Weights of a small GPT-style language model, trained from scratch on English Wikipedia.
Architecture: learned positions, biases, tied embeddings, attention and MLP in parallel.
Each number is 128 + 32 x the weight over its row's rms, rounded and kept within 0 to 255. Layers, rows and columns count from 0. The size above them is the row's rms in percent of the matrix's.

# layer 7 attention output (transposed), 384x384, rms 0.0236, rows 299-319, columns 0-63
size [108 119 112 119 115 115 117 109 131 124 129 121 103 116 127 109 131 123 120 118 113]
[[127 121 130  62 111  58 141 117  94 161 131 154 163 141 162 134  83 181 140  77  88 122 143  80 113 159  99 153 151 155  35 162 138 140 107 125 127 151 180  90 133 143 110  93 120 168 112 134 140 121  93  54 125 173 133  94 133 169  87 130  49 116 166 146]
 [162 103  93 132 126 129 100 114 116 124 156  88 142 131  96  95 180 116  85 147 158 114 135 103 133 104 111  77 186 104 113 166 140  69 133 147 110 173 175  93 182 141 123  87  89 147  78 103 116 148 146 139 185 108  91 140 130 151 111 212 161 130 138 133]
 [ 83 161 132  99 102 101 148 163 136 134 142 159 187 118 131 140 134 169 138  99  83 119 101 156 118 118  76 100 100 210 100  96 116 111 148 118 105 129 133 109 123 110 114 127 155 115 134  36 121 147  96 110  93 136 125  86 129 163  88 152 115 127 127 110]
 [164 136 103 153 137 163 134 144  81 123 199  96 118 174 110 144 179 137  81 109 190 140  88 117  96 106  98 113 166 121 170 157  62  63  86 120  51 144 134 117 164 179 148 136 160 134 136 125 146  98 155 154 176  90  79 139  85 139  84 199 146 115 134 177]
 [100 159  89 142  97 132 141  97 138 163 193  92 121 152 147 129  77 100  77 138 176  93 120 135 124 135 100  84 169 111 115 132 111 127 125 137 118 154 132 118 138 179 127  67  51 140 104 101 132 120 133 127 116 116 128 134 130 132 159 160 125 141  81  90]
 [187 140  94 134 130 129 142 136 136 103 120 126  87  98 119 122 159 114  96 180 134 144 117 191 148 123 147 107 120 171 170 119 159 116 147 168  97 164 156 120 167 107 124 113 139 117  62 127 140 125 104 167 134 150 107 215  93 158 123 149 164  97 149 124]
 [146 122  55  94 171 138 149 106 114 130 134  84 156 146 122 130 156  81 188 203  61 149 115  96 134 116 141 108 164 154 176 126 159 152 153  94 107 141 120 122 130  73 164 133 139 102 117 116 123 131  83 147 121 104 132  83  90 166 101 125 117 134 158  69]
 [ 74  89  86 157 197 138 121 167 108  84 149 134  95  76 138 110 146 115 124 125 121 140 102  94 183  95 155 122  66 142 138 125 137 172 125 113 152 127 112 159  90 138 119 142 116 126 165 170 107 155 190 137 103 121 170 153 151 163 168 108 133 154 156 131]
 [125 126 163 132 140  39 135  84 117 162 132  91  91 175 125  99  87  90 104 117 190 121 143 142 144 121 123 198 163 135 106 186 141  54 137 135  88  86 135 158 152  94 114 146 120 158 139  94 121 134 158 102 178 116  92 123 161 144 149 117 144 170 140 120]
 [199 111 109 199 113 111 120 127 104 100 130  70 172 181 109  97 178 121 191 132 120 138  85  92 143 113 118 109 107 150  74 152 106 112 159 154 112 152 140  66 151 125  87 143  88 141 101  95 117 134 139 166 147 100 133 132 174 140 137 193 176  93 169 166]
 [110 121 142 174  70 149 110 103 141 124 123 159 196 118 134 155 168 168 126  88  97 141 118 137 110 193 121 100 146  74  79 104 134 122 142 106 166 106 114 109 130 147 151 159 142 100  93 175 129 142 123 116  64 135 151 127 172 145 183 106 130 171  92  88]
 [190 165 124 117 155 169  90 124 123  65 139  91 197 180 171 167 112 101 165 157 104 138 147  78 103 141 134 146 150  95 102  94 104 163  98  98  56 136 111 107 119 111 100 121 141  95  52 163 161 117 114 127 152 123 128  78 127 115 142 105  88 138 100  98]
 [147 149 124  99 114  46 141  97 147 159 137  96 153 124 146 154 113 126 125 129 163 104 146 127 104 176 143 135 170 123 138 118 118 108  99 138 170  80  82 104 136 115 107 103 115 143 111 117 163 139 108 118 166  75 154 151 134 131 129 104  93 147 131  96]
 [125 127 114 174 170 175 136 128 134 142  70 158 132 114  91 119 121 103  92 126 143 181 152 158 148 100 165 122  79 144 124  85 184 155 154 166 121  82 122 141 127 116  88 166 149 129 121 111 101 113 145 136  49 122 139 136 149 117 135 122 181 119 122 159]
 [144 106 142 116  64 130  92 121 113 131  71 167 123 125 120  94 182 166 138  97  78 134 142 129 103 113 152 112 107 159 157 166 114  76 181 137 101 142  97 114 121 134 203 130 107 103 131  88  86 123 126 144  94 109 128 162  96 102 156 136  73 123 163 105]
 [152 132 147 116 105  97  82 127  97  79 141 177 184 161 176 132  46 208 229 156  99 161 128 142 137 125  99  76 125 103  79 148 135 184 163 118 130 113 178 141 105 156 175 100 107 119 113 125 143 154 146 104  83 172  73 132 136 120 125  88  85 148 136 167]
 [152  83  97  99 170 139  91 118 112  50 169 144 165 167 106 117 132 148 179 133 113 145 131 128 131 115 110 160  97  75 111 124 148 165 125 132  91  64 144  95 135 134  60  85 162 126  88 123 165 149 171  93 168 119  84 148 140 150 153 141 112 152 154 150]
 [152 156 132 137 130  95 126 144 132  96 148 160  81 121 161 139 170  71 109 137 119 120 126 125 135 183 175 132 109 140 118  71 145 163 126 104 135 109 145  91  96 137 100 181 128 161 185 186 123 113 178 146 123  97  66 162 162 149  91 124 150 138 142 154]
 [ 92 130 151 157 192 111 134 128 148 128 133 175 122  73  86 124 146 142 113 167 180 165 208 182 146 120  99 106 105 146 121 151 201  76 111 167  68 104 151 167 153 121 152 142 101  78 149 106  87 142 124  96 155 136 102 137  92 181  54 155 119 113 163  99]
 [169 136 134 152  71 183 146 170  93 120 121  86 139  95 120 116 173 147 144  83 102  82 145  58  94  79 133 206 169 139  63 125 131 140 118 128  83 149 126 136 136 162 160 103 134 129 177 182 170 152  92 126 144 131  68 130  68 177 110 120 104 117 126 140]
 [138 134 101 121  93 163  99 125 107  99 141 125 162 126 108 113 127 197 203 101  24 114  70 115 115 126 115 139 117 117  94  89 108 169 159 153 177 108 148  99 102  93 157  97 147 100 117 159 146 134 160 136  74 151 136 154 145 129 199  93 103 157 136 147]]
# layer 7 attention value, 384x384, rms 0.0231, rows 300-319, columns 0-63
size [123 124 127 120 118 118 113 138 132 136 126 107 119 132 111 136 126 126 121 118]
[[ 60  85  50 142 152 115 134 104 164 128 105 154  98 130  89 121 155 105 118 157  65  73  99  65 137 116 122 124 126 153 119 117 111 144 134 124 151  95 132  87  15  91 150 121 133 123 131 155 135  81 146  58 142  88 179 118 122 149 124 144 124 140 183 131]
 [168 138 100  65 122 130 147  82 163 104 128  52 151 143 107 176 111 122  73 137 152 128 153 117 111  88 143 115 158 146 157 100  55  75 135 141 120 189 110 161 140 175 105 108 172 110 117  81 183  75 101 165 134 145 175 109 128  59 142  75 146 136 107 134]
 [120  86 151  78 134  79  96 138 106 140  73  95 150 104 160 103 158 110 149  81  42 129  79 111 123 147  87 146 129 144 125 124 197 142  72 118  85 125  61 118 136 116 161 187 169 138 130 203 120 148 153 108 140  93 170 152 128 207 125 134  72 142 104 118]
 [151 154 157 130 158  69  82 163  90 123 136 182  98 122 116  76 120 109 111 140  59 140 121 103 153 161 131 114  54  80  61 100  69 134 162 142 123 119 172  70 134  95 152 146 132 118 135 150 139 102 132 147 137 104 135 127  54 160  84 132 136 160 149 143]
 [ 51 163  92 111 150 126 193  75 191  66 135 142  84 151  72 128 165  78 131 131 128 100  93 132 155 126 149  87  94 114 131  77 105 162 168 112 112  92 124  60 106 109 128 156 190 103 108 136 158 116 125  63  92 137 138 118 134 164  61 156 118 142 137 123]
 [101 144 118 165 114 165 182 101 116  69 140 126 112 168  90 178 147 135 131 168 110 123  82 124 168 130 108 102 186 111 137 106 140  85  76 108  95  96 138  52 101  92  88 106  95 103 129  81 104  97  79 160 135  62 143 136 170 130 108 149 124 115  95 158]
 [186 140 159 210 135 138 116 182 164 147 156 110 161 139 178 113  98 129 161 133 124  94  90  53  72 171  85 125 140 103 134 133 108 107 100 121 104 128 163 189  99  97 169 131 143 174  93 129 119 199 211 104 139 149 107 159 142 163 159 153 154  54 140 121]
 [122  92 161 141 108 112 130 144 127  88 176 117  67 100 123  63 168 132 129 142 132 167 163 157 150 154  88 140  76 111  89 115 189 145  93 129 104  96 219 139  99 140  83 125 172 101 164 158 125 101  81 125 113 160 128 133 130 105 109 105 126  90 107 137]
 [178 114 127 171 103 130 131 189 160 157 118 124 147 118  99 220 164 117 115 162 182  90 113 176 111 126 116 125 125 138 122  99 189 166 102 176 147 117 111 131 150 101  85 186 142 131 126 181 136 141 141 118 143 161 142  93 120 123 201 124 165 117 130 135]
 [154 156 118 155 114 148  95  94 129 109 113  94 141 180 119 206 120 112 110 136 161 100 117  92 145 100 137 156 185 137 148  92 134 157 116  81 145 143  88 102  90 170 102 147 176 147 127 149 131 124 104 106  83 159 113  56 102 149 169 141 177 121 165 144]
 [123 155  70 115 104 142 127 165  91 122  96 105 101 175 147 163 118 111 121 137 161  97 116 108 164  84 138 147 135 139 128 105 177 186 155  81 154 131 164 116 148  90 102 128  66 167 133 118 132 116 111 129 216 147 148 112 148  76 122 145 153 120 155 140]
 [135 137 134 187 125  82 166  98 158  84 173 137 157 127 141 122  92 134 135 157 165  82 161 163 172 169 158 118  97 164  55 106  95  79 140 187 116 108 157  82 107 170  77 104 161 104 112 110 185 134  92 142 137 142 146 131 168  76 115  29 137 102 143 137]
 [120 159 108  99 176 239 123 131  92 124 155  84 112 137 125  69 132 122 133 152 150  69 118  88 107  58 126 133 134 108 139 162 144 156 109 116 114 132 134 126 126 105 142  98 138 101  90 113 161 112  93 104  84 133  84  80 132 107 177 152 109 126 151 126]
 [126 123  72 138 112 173  91  48 160 146 107 163  70 155 136 117 104 116 121 189 163 117 128 179 143 121 103 127 115 150 166 113 134 116 190 122 126 100 144 206 106 130  89  91 135 157 150 156  74  14 191 117 117  97 112 173 133 103 175 139 116 144 144 110]
 [171 164 139 103 160 115 168 123  91 180 110 131 144 121 115 184  96 111 129 171 177 126 105 134 106 152 101  92 137 150 144 111 102 105 177 130  94 179  91 135 142 124 140 127 118 131 171 141 158 149 145 162 166 134  86 131  95 112 166 180 107 168 179 114]
 [131 156  85 113 111 132 219 101 129 195 145 110 117 166 110 115 147  93 121 175 173  94 104 160 127 119 106 108  98 140 147 154 171 129 170 128 134 143 133  97 112  96 126  95 222 120 136 147 165 119 114 117 163 175 101 145 159 147  98 175 133 119 109 119]
 [103 146 159  78 146 117 108 103 185 143 125 128 157 132 148 208 102 126 151 136 118 120  98  52 112 134 104 146 172 137 122 134 137 150 143 168  61 100 110 118  87 100 134  82 174 132 120 185 191 134  97  89 190 145 111 138 108 150 138 113 139 134 154 118]
 [138 116  95 168 149 177 143  76  98  86 134  96  84 168 116  95 177 185 127 110  98 145 159 132 120 102 139 134  81 151 133 114  91 140 109 121 139 117  82 110 113 138 139 106 140 130 108 115 174  60 110  74 106 140 145  66 118 111 132 166 106 114 165 148]
 [ 91 108 171 160 123 150 151 119 152 109 187 155 149 126 134 186 105 103 126  59 142 135 179 134 125  66  98 154 152 164 134  84 129 125  83 157 138 130  94 143 155 144 138 113 137 145 112 116 123  80  77 111 148 128 129 158  94 109 155 146 137 161  52 132]
 [210 163 134  96 158  98 166 110  83 130 144 124 143 118  85 178 142  77  81 166 188 143 116 155 106 111 114  93 167 107 149  77 102 102 111 167 123 109 176 127 115 101 142 172 119 114 145 137 145 138 157 157 132  94  80 138  34 143 109 151 139 153  99 122]]
# layer 7 attention query, 384x384, rms 0.0369, rows 320-351, columns 0-63
size [ 82  95  94  96 104  90 114  95  97  99  97 110  91  79  89  96  86  96  81 101  98  86  90  97  93  96  98  94  89  91  80  84]
[[ 74 103 152 113 106 151 127 165 161 107 123 127 240  78 131 112 158 195 144 118 198 145 100 161 127 142 121 155  94 137 143  91 130 137 103  65 137 203 115 137 125  88 153 142 140 204 181 118 123 184 134 102 165 158 152 120  84 121 101  98 125  96  72 143]
 [132 147 156 182 199 111 119 120 152 123 102 112 209 151 142 184  95 122 114 114 114  90 155  96  80 119 158 106 183 103 104 195  80 144 141  39  77  81 106 128 124 182 107 116 139  94  90 123 148 139 153  78 145 123 158 157 146 158 107 186 145  88 112  98]
 [139 136 107 118 106 126  78 139 109 150 125 112 157 114 117 141 119 128  98 165 137 127 169 143 134  80 113  90 126 145 126  89 128 126 174 157 152 154 186 170 142 155 124 168 164 136 120 123 133 121 130 100  74 132 152  90 154 119 153 110 180 120 131 173]
 [168 141 106 104 154 106  89 109 132 141 117  34 151 130 130 152 155 123 111 153 157 174 139 123 129  86  86 195 125 116 100 122  81 127 120  94  76  88  93 155 255 136 140 152 194  82  44 183 162 129 143 127 135  98 115 121  74 156 135 169 126  92 128 116]
 [109 116 101 109 204 153 155 147 133 166 172 169 139  99 147  93  57 185 132 155  89 133 181  66 147 145 136  64 133 188 180 151 144  88 173 205 175 125  92 103 105 121 142  31 134  86 161  77 108 104  88  82 175  90 150 156 106  92 128 132  85 157 141 136]
 [100  98 163 130 125 159 115 144 134 138  92 131 138 135 140 126  74 133 102  77 114 168 150 144 103 152 130 144 161 149 170 116  61 126  83  82 104 127 155 109 127 101 142 137 130 192  98 122  84  99 197 100 125 124 171 132 129 150 133 151 131  56 148  90]
 [110 171 171  94  94  85 128 194 137 144  90 169 165  53 142 137  85 169 142 111 149 131 150 173 131 145 102 127  97 153  74 102  98 117 178 136 180 130 158 111 140 149 107 122 141 122 153  83 122 120 113 141 186  99 135 102 227 128  71 117 123  94 118 161]
 [144 133 131 109 165  95  69 228 151 134  95 133 112 121 132 144 118 169  83 137 134  94  97 171 111 140 109 175 136 146 126  99 111 111  93  98 150 187 134  94 111  91 130 168 144 149 104 110 125 101 155 165 132 146 108  94 179 173  48 130 156 121 196 100]
 [106 120  92 112 176 154 174 128 151 138 102 170 126 150 145 175 136 132  72 136 158  85  71 132 126 164 144 132 136 125 193 148 140 114 156 142 178 129 108  85  86 108 110  78 141 123 140 113  82 119 130 134 155  81 154 113 145  82 145 101 163 127  79 151]
 [ 82 134  98  65 105  63 100 150 156  81  57 130  66 146 118 145 123 153 134 118 187 108 178 117 143 114 122 137 107 136 129 189 171  78 141 116 116 136 143 160 132 117 107 144 153 129 108 139  76  94 157 106 137 134 109 114 132 134 120 189 140 137 134 137]
 [130 118 120 155 109  99 107 196  90 140 137 138 112 129 148 128 105 174 188 173 117 110 198 145 117 109 100  78 112 163 115 145 130 114 202 182  91 156 170 129  93 164 133 108  90 144 141  92  99 146 124  97 109 168  73 149 124 137 107  85 112 142  71 109]
 [172 124 141  75 144 125  95 124 109 121 109  64 144  47  97  99 143 150 142 108 138 125 102 176 121  71  91 171 103 165 134 130 145 104  89 113  50 105 125 129 170 100 157 160 111 110 134 168 130 119 155 182 112 153 120 126  96 119 132 169 153 101 165 103]
 [104 141 172 120 121 212 171 115  95 147 180 115 139 130 132 112 156 103 137 103  68 170 106 113 130 160 130 166 128  84 100  99 137 139  77 145  97  54 102  87 138 146 118 119 137 140 111  97 134 153 101 172  80 120 111 143  37 102 113 109 137 151 130 157]
 [167 136 160 135 213 124 143 181 136 190 158  94  95 138  79  91 134 124 137 158  82 118 144 114  95 144 132  77 104 155 102 101 138 120 148 132  92 130  77 122 149 142 123 111 128  75 114 112 173 152 161 137 147  72 137 164  68 121 158  94 135 140 114 118]
 [119 131 159 100 132 165 168 134 159 149 163 128  76 138 138 117 176 131 100 109 167 119 161 119 133 131 111 104 118 104 112 136 130 147 108  82 158 132 108 164 134 205  61 118  91  71 113  94 160 155 107 132 134 106 178 192  96  81 147 110 146 159 118 128]
 [155 128  97 128 130 111 171 135  92 139  97 107 171 111 143 141 134  99 136 112 138  92 144  47 126 128 125 130  92 111  96 149 108 186 119  77 143 183 155 139 112 162 155 156 100  74 147 134 112 149  97 140 146  86 119 120 110 179  59 167 118 143  76 125]
 [146 114 113 137 110 135 101 118  96  91 134  95  98 108 123  75 164 102 129 126  63 174  79 133 128 170 149 120 140 102 113  69 173 102 114 146 122 100 131 105 112 139 177 105 117  82 148 138 141 122  73 114 154  93  55  94 116 100  68 103 114 163  78 156]
 [156 160 173 150 167 179 152 152 128 107 156 122 154 144 154 120 152  82 134 130  73 105 145  99 108 159 126 163 136  87 156 128 123 145 148 168 101  42  48 149 134 136 100  90 103 150 137  94 153 140 163 102 205  95  76 199  66 144 178 139 117  72 133 146]
 [161 134 131 101 119 165 120 161  82 159 151 105  93 174  66  99 140 163 120 120 171  29 172 121 152 128 152 105 157 106 151  42 184  76 126 119 113 116 121 128 100 137 176 111 110 104  87 129 131 173  74 166 112 135 129 135 134 115 155 183 108 166 116 130]
 [216 125 105 188 102 128 118 163 130 130  74 111 174 126 164 111 144  94  62 108  69 152 167 106  98 134 127 163 149  94  50 127 146 160 144  55  84 119  64 145 166 105  98  93 135 133 162 146 135 110 107 170  38 108 109 101  83 146 131 173 140  54  71 150]
 [150 117  55 179 129  83  85 139 124 107  90 112  94 160 169 113 130 146 157 136 153 194 203 131 155 129 108  98 108 120 118  75 139 136 129 173  97  61 177 158 135 199 103 193 150  86  78 143 159 107 159 139 132 127 117 119  80 112 142 165 128 112  84 130]
 [154 133 159 116  77 122 163  43 119 135 104 121 120 215 117 165 161 125 114 136 143 133 121 137 116 167 175  91  57 105 162 131 165 139 157  98 131 197 123  88 156  81  89  89 135 160 119 141 146 116 182 148 196 120 128 136 164  59 157  74 162 181  74 176]
 [137 144 146 102  78 140 137 171 111 131 125  69 139 163 130 144 137 145 103  94 175   0 125 112 143 134 123 101 140 117 128 121 147  91  96 146 163 168  95 118 114 127  96 115 159 184  96 140 120 142 201 129 181 172 160 132 193 117 105 148 112 140 194 147]
 [121 138 125 174 169 121 171 121 171 101 106 135 100 191  96 112 167 126 115 165 138 148  89 165 132 155 131 105  61 127  84 117 166  87 146  89  96 141 112 136  89 121  69 113 142 105  84 155 138 147 147 147  93 136 167 177 100 111 163 105 129 162  77 116]
 [173 102 190 127 101 116 107 104  93 143 103 114 151 146 150 165 119  72 146  57 121 199 154 136 119 117 127 155 164 103 140 105  40 162 122  71 105 162  87 140 188 132 148 150 115 120 136 151 169 129 188 104 161 130 143 154 137 141 129 167 145  74  99 128]
 [ 91 186 123 116 132  97 141 123 119 140 171  45  46 122  97 106 129 170 146  92 195  79 120  85 118  82 101 103  50 192  87 142 134 143 112 144  61  86 128  85 109 106  95 100  69 107  78 116 138 206 107 110 148 107 132 104 118 139 144 175 123 191 140 100]
 [108 118 136 112  68 162 123 120 118 101 100 118 114 120  87 117 133 143 117 163 130 152 154 204 140 121 132 169  91 118 176  74 164 182  88 113  92 114 142  74 109  86 133 176 135  82 132  78 124 151 116 141 143 156 141 142 132  67  85  83 172 123 111 123]
 [174 106 116 171 194 117 129 158 141 136 187 184 109 159 142 153 113 170 142 187  93 132 146 114 136 148 128 103  39 163 184 178 135 108 180 116 171 136 102 160  61 135  80  80 202 126 157 139 164 146 111  73 157 134 152 185  92 136 138  84 125 154  99 134]
 [126 165 148 100 183  85 139 157 142 112 163 158 100 168 119 148 120 179 138 110 122  95 146 137 130 131 149 128 147 122 185 122 127  80  94 151 139 124 138 160  70 155 124 129  72 137 103 143 126 135 188 111 103 136 111 192 104 159 118 105 105  95 195 135]
 [ 87 123 130 140 163 177 119 119 130 147  96 192 199 132 133 135  97 107 131 115  76 179 184 119 147 115 181 139 179 153 118 118 157 117 176  60 140 153 170 112 112 158 148 135 134 121 172 100  84 124 103 104  95  95 147 122 135 100 170 109 116 135  68 138]
 [ 95 101 125  94 107 139 161 149 108 152  90 115 166  94 149 185 146 165 172 138 103  77 129  97 115 148 105  81 188 129 134  95 171 125  78 109 123 186 131 110 137 149  99 130 137 116 142  89 132  65 116 174 104 125 184  64 167 135 135  96 103  98 163 160]
 [113 150 136  86 114 103  83 135 138 143 129 123 164  80 128 152  96 152 118 186 202 102 120 111 106 120 149 117 150 114 162 103 110 135 103 118  66 141 125 159 139 120 176 162 134 129  93 138 159 114 180 107 151 146 163 118  83 198 146  85 144  66 194 144]]
# layer 7 attention key, 384x384, rms 0.0347, rows 320-351, columns 0-63
size [ 88 102 107 100 108 101 112  97  95 104 102 109  96  84  90 100  91  97  87 112 105  91  90 101  97 106 104  99  94  99  87  88]
[[120 148 104 115 125 130 164 168 109 123 174 123 174  86 107 126  65 173 126 122 138  80 169 134 106 136 124 129 162 117  88 110 102 169 119 137 129 143 146 139 140 119 122 143  86 165 144  42  97 170 113 148 132 122 106 125 123 120 114 150 139 152  89 255]
 [115 140 130 107 143 114 117 161 135 124 134 142 139  95 158 147 141 112 138 113 156 120 156 113 161 130 107 125 120 227 182 149 124 108 187 144 118  76 144 134 120 155  67 101 139 124 130 160 127 122 149 118 163 146 143 123 107 112 135 123  81 129 130  33]
 [108 113 107 106 132 138 148 163 132 135 103 119  94 156 118 145 170 127 150 131 151 163 157 149 123 110  78 102 110 106 106 111 133 116 184 180 157 119 146 133 152 124 114 142 143 138 113 141 120 138 153 141 113 115 154 117 109 102 165 142 152 139 164 255]
 [164 151  66 118 116  98 139 127 113 116 113 117 125 124 141 151 166 122 137 136 159 127 145 126 155  43  93 146 148 151 130 104 105 114 128 118 118 107 137 132 166 137 115 170 154  82  93 165 174 144 139 135 120 129 151 123  92  97 128 170 164  99 118   0]
 [136  92 122 112 139 121 137 165 146 135 183 145 128 155 162 116  30 168 117 119 145  93 139 126 127 117 189 119 103 241 171 134 144  75 162 137 164 137 133 128 108 107 111 120  98  72 133 105 132 129  97  64 200 148 171 116 161 141 127 112  68 126 118  92]
 [ 68  60 118 107  75 136 126 166 107  91 113 131 146 143 109 118 112 123 114 169 138 148 135 172 155 137 126 125 143 220 174 127 136 177 152 144 143 106 138 103 155 120 127 144 154 186 137 149  98 133 142 103 151 176 143  64 120 114 114 121 124 103 119   0]
 [139 222 124  95 104 148 124 166 118 132 144 150  96  70 157 139  82 207 125 109 166 114 139 145 115 140 178 112  83 148 113 134  76 106 147 128 121 142 136 144 108 148  87 124 138 127 134  82 176 104 146 121 155 131 133 120 204 132 140 130 117 138 144 205]
 [ 84 113 155 129  81 137 107 196 112 106  80 133 114  65  94 118 130 140  87 166 122  99 126 140 144 154 138 162 105 164 155 122 129 171 100 136 110 121 141 151 132  83 118 143 102 194 152 109 104 120 131 124 149 162 163  35 159 147 107  90 157 108 158  60]
 [ 73 208  87 114 141 120 153  82 143 129 181 113 130 211 133 107  83 155  99 136 129 116 146 158 127 171 127 132 153 143 130 149 101 123 171 149 119 146 142  85 117 153  83  60 130 174 115  95 103 127  97 133 140 119 162 146 179  93 112 151  64 164 113  65]
 [122  89  88 119 110 138 134 126 128 114 167 103 115 124 149 149 110 140 110 177 143 102 108 188 124 151 103 154 128  97  96 179 152  68 129 114 110 146 151 161 147 143  95 141 124 127 127 130  87 151 160 108 150 148  95  90 143 108 133 192 125 138 152 246]
 [111  67 106 146 138 113 149 165 120 122 172 175 130  61 129 122 109 125 149 174  98 174 155 148 109 123 123  92  93 160 158 100 164 119 166 136 145 153 137 148  89 114 156 113 120  98 197  97 109 127 135 132 158 153 109 115 128 130  95 123  92 116 104 168]
 [133 104 146 122 132 158 118 114 128 127 119 125 126  80  93 131 158 125 123 139 100 117 126 126 119  91  75 106 122  93 121 106 130 130 124 147 120 114 131 164 145 121 138 139 132 151 155 132 117 114 138 137 106 122 116 139  67 114 137 143 177 127 146 255]
 [110 181 111 159 155 127 137  99  88 128 158 136 115 176 124 101 144 135  97 127 103 162 127 116 134 115 153 176 187  59 146  97  70 142 105 130  85 116 136  99 127 138 143 122 110 127 132 146 135 148 119 141 101 116 105 135 133 129 114 131  85 126 111  56]
 [112 215 131 168 166 103 151 130  92 118 187 112 123 181 139  93 142 106  83 155 126 172 149 127 115 105 117 131 186 104 106  75  51 105 137 134  85 152 144 109 129 145 112 138 146 158 138  69 170 129 138  90 130 108 127 148 178 113 101  81  81 155 120  68]
 [151 198 100 103 176 143 150  92 134 120 191 113 142 168 137  97 121 128 120 156 194 166 156 152 147 121 104 137 163  66  80 140 107 126 126 128  75 140 124 101 146 163  69 112 127 114  96 104 145 135 113 125 116 123 123 185 162  76 144 109  72 173  96  46]
 [149 114  96 127 101 106 152  97  92 108 120 110 206 136 169 114 132 110 142  95 107  79 169  77 109 128  60 110 156 136 108 166 142 148 114 131  79 129 130 115 118 160 124 114 112  74 131 133 152 113  95 147 155 134 104 123 162 155 106 148  96 137  76  66]
 [164  68 143 132  73 139 166  78 140 127  66 106 141 158  96 119 142  74  89 153  87 104  96  94 115 184 170 159 161  52 128 128 125 101 100 145 127 161 114 119 129 115 191 143  69  79 116 125 167 107  76 122 122 125  77  92 146 172 128 116 155  98 156 154]
 [144 179 154 104 146 129 128 111 107 144 165 144 165 145 135 135 136 114  96  72 117 105 117 125 121 148 143 156 160 164 150  98  72 144 129  88 144 121  88 123 119 126 105 109 169 149 141 132 173 118 151 127 169 136 121 162  99 142 128 142  76 142 134 159]
 [140 111 137 132 162 166 112 160 113 126 152  96 137  74  85 107 155 150 120 173 158 116 113 124 150 141 118 133 124 128 195  49 124  80 119 149  54 113 133 105 104 114 145 156 119  80 137 167 173 155 103 140 114 146  93 128 121 101 110 132 143 129 115  17]
 [190 107 164 139 101 108 126 176 132 132  86 131 151 111 177 115 172  72  71  70 101 134 140  74 164 100 108 163 146  95  72 105 125 183 123 135 120 114 135 127 150 128 141 120 189 112 145 138 145 124 127 157  67  99  89 102  63 175 144 150 143 126  96 214]
 [173 110 134 113 116 136 112 115 107 138  75  94 147  49 159 175 104 146 126 129 154 178 134 133 105 156 127 129 151  97 139 116 125 104 110 133  51 112 129 129 137 142  93 165 154 108 120 113 174 140 154  91 120 133 115 104 146 124 125 159 177 104 122 176]
 [ 98 202 148 121 169 123 156 108 135 121 152  88  98 184 105 131 146  89 109 123 117 131 100 156 103 175 177 119 117  69  78 166 109 152  95  74 133 142 117 128 111 151 146 112 162 161 107  93 113 147 117 109 122 133 119 157 181 126 123 139 119 186  97 208]
 [ 89 154 110  91 165 142  85 146 104 116 167  58 172 140 117 138 120 118  91  92 222  97 130 139 116 127  52 140 143  61 134 109 118 130 126 139 119 167 141 117 159 126 117 142  96 204 121 107 118 145 137 138 193 154 118 112 166 111 139  84  84 154 125 215]
 [174 210 125 169 195 122 122 122 164 113 136 115 120 124 131 107 120 142 179 179 169 127  89 146 163 166 195  80 102 162 103 105 148  96 136  80 105 124 119 138 105 125 114 163 218  95 100 123 150 162 153 129 115 108 173 147 145 131 155 103 157 131 121  99]
 [161  70 189 129 114 142  99 127  94 102 164 131 117  81 167 125 129 175 112  42 112 139 134  98 154 107 125 148 166 133 138 150  98 152 104 109 102  91 111 178 155 114 159 111 139 183 150 145 167 146 167  88 140 153 115 188 145 125 120 129 132  87 107 132]
 [158 193  64 164 142  84 141 148 166 124 161  94 138 103 134 138 124 115 129 128 177 105 124 131 121 106 118 114  90 147 142 123 119 117  93 109 120  97 108 131 110 132  80 122 159  92 133 125 191 133 139 140 136 161 134 106 128 115 131 122  79 122 120  15]
 [115 145 163 104 120 177 149 119  63 110  86 143  58 100  73 105 176 167 132 143 127 157 128 162 123  85 160 140 115  89 126 136 116 179 110 141  92  90 117 124 108 187 126 122 132 108 138  40 132 144 121 161 131 137  90 118 145 106  93 150 183 130  65 171]
 [169 100 147 139 148 115 156 182 135 150 125 146 118 156 128 164 132 121 139 140 140  68 126 146 139 129 196 101  52 205 168 150 165 152 176  65 175 127 127 179 116  95 111 107 161 103 135 107 108 142 119 102 156 155 158 124 136 120 132 101  89 141 102 187]
 [119 214 172 136 181 123 142 178 157 150 186 136 125 157 158 124  92 124 140 139 162 147  98 184 120 140 116 119 138 104 126 133 104  71 139 126  97 148 118  67 107 121 121 133  48 161 135 143 138 141 162 121 103 117  95 188 111 122  94  66  48 139 187  74]
 [ 84 134 108 108 105 149 137 170 140 109 100 166  55 168 123 119 131 180 163 104  85 138 131  94 147  87 159 103 149 219 147 150 161  93 145 142 123 128 153 122 100 143 149 136 148 111 128  91 118 146  96 108 134  95 121 109 161 144 133 154  98 150 111   7]
 [102 143 186 111 116 104 171  98  94 125 102 125 143 144 138  74 141  96  83 116 101 121 116  90 116 133  66 141 168  23  99  93 117 180 109 105 130 149 175  97 121 129  79 132 130 151 101  94 101 104  76 103 134  95 135 110 150 149 123  63 121 167 151 199]
 [141  69 126 140 135 124 129 176 130 130 116 114  94  96  92 121 135 140 142 117 121  91 151  94 133  77 137 102 106 203 130 141 125 140  70 135 170  97 122 152 177 106 185 169 119  74  77 136 117 115 161 109 135 140 170 104  46 120 104 130 159 117 156  79]]